Each number is 200 + 30 x the weight over the matrix's rms, rounded and kept within 0 to 999. Layers, rows and columns count from 0.

# up: layer 2 MLP up, 1280x256, rms 0.0805, rows 14-24, columns 0-63
# down: layer 2 MLP down (transposed), 1280x256, rms 0.0735, rows 14-23, columns 0-63
up14,189,166,182,192,168,155,190,171,186,186,215,190,240,206,238,159,180,251,161,178,214,138,202,234,255,144,184,186,262,138,168,199,235,175,185,146,221,205,155,187,172,129,156,207,170,208,224,244,206,231,210,172,220,215,229,167,219,274,214,173,229,230,180,223
down14,163,182,214,184,192,227,196,148,193,201,129,191,213,165,194,233,237,175,173,204,251,176,195,198,192,212,235,170,213,235,172,176,216,223,227,191,196,192,143,193,160,190,219,232,161,193,189,253,180,178,182,158,120,185,135,205,192,230,247,201,186,216,152,212
up15,201,237,141,189,227,217,147,179,258,206,211,227,193,174,194,181,239,200,228,275,216,174,216,215,230,188,198,179,203,173,147,163,147,205,241,201,223,203,192,276,234,239,148,212,196,143,237,208,210,167,188,220,199,171,147,198,216,197,208,198,182,222,172,162
down15,189,227,176,165,200,250,172,195,203,198,177,213,195,183,208,203,205,219,190,272,208,214,216,175,197,198,179,176,210,175,176,179,200,213,192,254,188,233,188,200,174,184,172,210,200,206,231,168,174,159,195,197,207,200,280,185,172,180,171,184,207,277,242,248
up16,180,221,199,187,205,226,197,165,269,172,205,271,264,265,173,204,213,167,250,172,208,202,220,246,209,242,157,186,195,180,248,228,217,177,216,188,216,206,235,241,200,193,209,236,193,206,219,233,196,174,192,241,175,201,202,171,178,204,172,249,244,162,202,168
down16,201,182,187,194,190,241,212,213,212,202,138,188,220,230,165,184,181,222,233,180,187,175,191,219,229,273,188,180,230,271,210,186,264,178,262,236,149,229,237,210,230,211,200,199,213,170,237,217,189,145,186,233,194,221,200,206,181,221,180,190,214,255,230,207
up17,193,154,180,238,198,191,200,196,133,188,205,221,210,209,178,190,166,181,207,174,264,189,284,238,204,225,172,191,269,209,212,178,202,190,201,178,167,206,218,245,218,150,197,189,177,170,214,224,236,125,249,215,213,190,164,161,164,192,187,259,247,184,204,211
down17,193,188,219,193,242,178,235,197,237,193,174,241,203,229,242,179,191,264,215,224,155,161,201,143,206,253,176,253,183,184,188,164,240,248,132,243,205,191,209,206,191,249,210,219,198,203,238,230,207,213,150,213,192,156,177,178,254,185,179,187,195,201,174,163
up18,160,219,195,233,206,228,191,165,227,219,211,272,239,244,181,166,169,223,242,161,162,232,231,224,209,152,136,213,194,193,154,211,183,159,245,127,219,178,126,237,188,186,221,244,196,218,159,222,209,206,245,180,211,188,192,142,206,190,173,218,207,178,170,249
down18,201,232,228,244,229,215,211,195,185,204,193,197,236,220,218,210,244,250,212,189,142,270,211,165,180,167,149,135,232,152,184,178,213,217,216,230,174,209,171,134,177,236,257,223,202,155,238,160,198,207,240,174,145,257,215,200,192,256,173,171,220,177,179,199
up19,135,164,214,237,194,164,202,192,208,214,204,231,206,197,205,197,170,190,210,184,227,211,233,221,234,216,170,196,152,212,202,154,202,216,199,214,190,211,188,261,186,170,169,195,172,225,157,198,228,197,170,199,155,204,210,194,204,230,225,168,196,209,170,170
down19,187,182,220,183,200,233,219,258,149,218,231,162,198,179,185,227,197,159,199,163,198,220,175,254,222,204,173,205,227,210,233,186,186,189,181,206,219,202,201,201,193,185,155,176,183,147,190,183,205,243,194,223,185,235,219,229,176,194,193,247,215,229,173,212
up20,166,130,181,226,196,207,156,203,162,188,205,206,181,261,215,188,220,222,188,227,205,142,225,236,231,230,149,209,169,152,177,196,211,226,244,156,182,199,162,231,191,236,171,245,192,184,214,197,205,227,210,249,210,202,146,255,219,168,197,228,203,200,204,197
down20,235,242,222,208,196,188,200,208,179,237,247,216,207,139,179,224,217,234,221,218,220,203,201,204,200,187,204,237,156,222,203,238,225,250,154,191,152,200,214,188,244,169,276,213,216,229,216,203,171,138,189,145,215,164,167,140,148,153,154,184,204,165,117,211
up21,270,234,206,206,186,219,146,184,209,183,205,200,245,220,146,164,194,192,246,245,196,177,169,211,211,198,233,182,185,132,196,187,223,193,212,179,248,178,232,232,218,184,219,218,196,197,142,221,210,160,245,187,216,200,209,247,155,228,201,208,201,225,251,145
down21,161,187,243,197,230,208,161,208,207,237,199,186,198,202,205,168,210,168,261,242,210,165,177,228,191,216,218,145,237,205,222,180,191,153,179,190,189,208,260,225,181,196,180,259,186,216,176,197,152,140,186,165,164,155,210,189,207,279,150,200,173,203,204,204
up22,202,192,151,208,196,164,161,184,220,219,229,186,199,225,223,179,175,193,195,220,255,203,201,263,187,183,152,190,180,183,216,159,231,168,160,201,187,190,156,186,187,160,150,203,157,193,119,253,211,176,188,183,180,200,173,178,212,192,115,208,194,181,177,208
down22,169,217,191,199,187,271,172,217,173,181,170,150,186,191,170,222,175,193,202,246,155,180,165,222,182,176,250,178,174,198,230,180,162,199,186,244,179,190,210,188,155,203,225,193,199,227,191,197,227,218,167,155,201,174,237,175,220,202,205,173,207,242,231,202
up23,175,233,219,276,200,217,150,183,220,195,195,234,202,201,209,198,189,187,222,168,204,240,185,256,192,179,202,207,170,192,139,199,205,155,249,199,163,174,193,236,193,231,193,199,231,208,202,208,238,203,204,168,221,204,228,235,217,205,166,190,211,173,223,243
down23,214,205,231,185,190,243,226,232,190,207,155,207,190,186,228,188,172,198,197,168,164,197,168,228,182,202,210,171,168,183,194,173,219,195,223,235,242,232,178,213,179,209,238,171,188,231,214,182,149,185,230,214,160,173,175,223,196,209,197,199,213,169,221,211
up24,161,234,121,219,209,160,180,191,224,181,220,200,225,199,197,187,179,231,249,206,218,180,262,197,214,192,220,168,196,228,223,222,195,179,193,212,248,177,157,223,172,219,200,261,203,211,200,177,238,208,216,216,202,210,180,255,94,197,221,179,255,220,221,206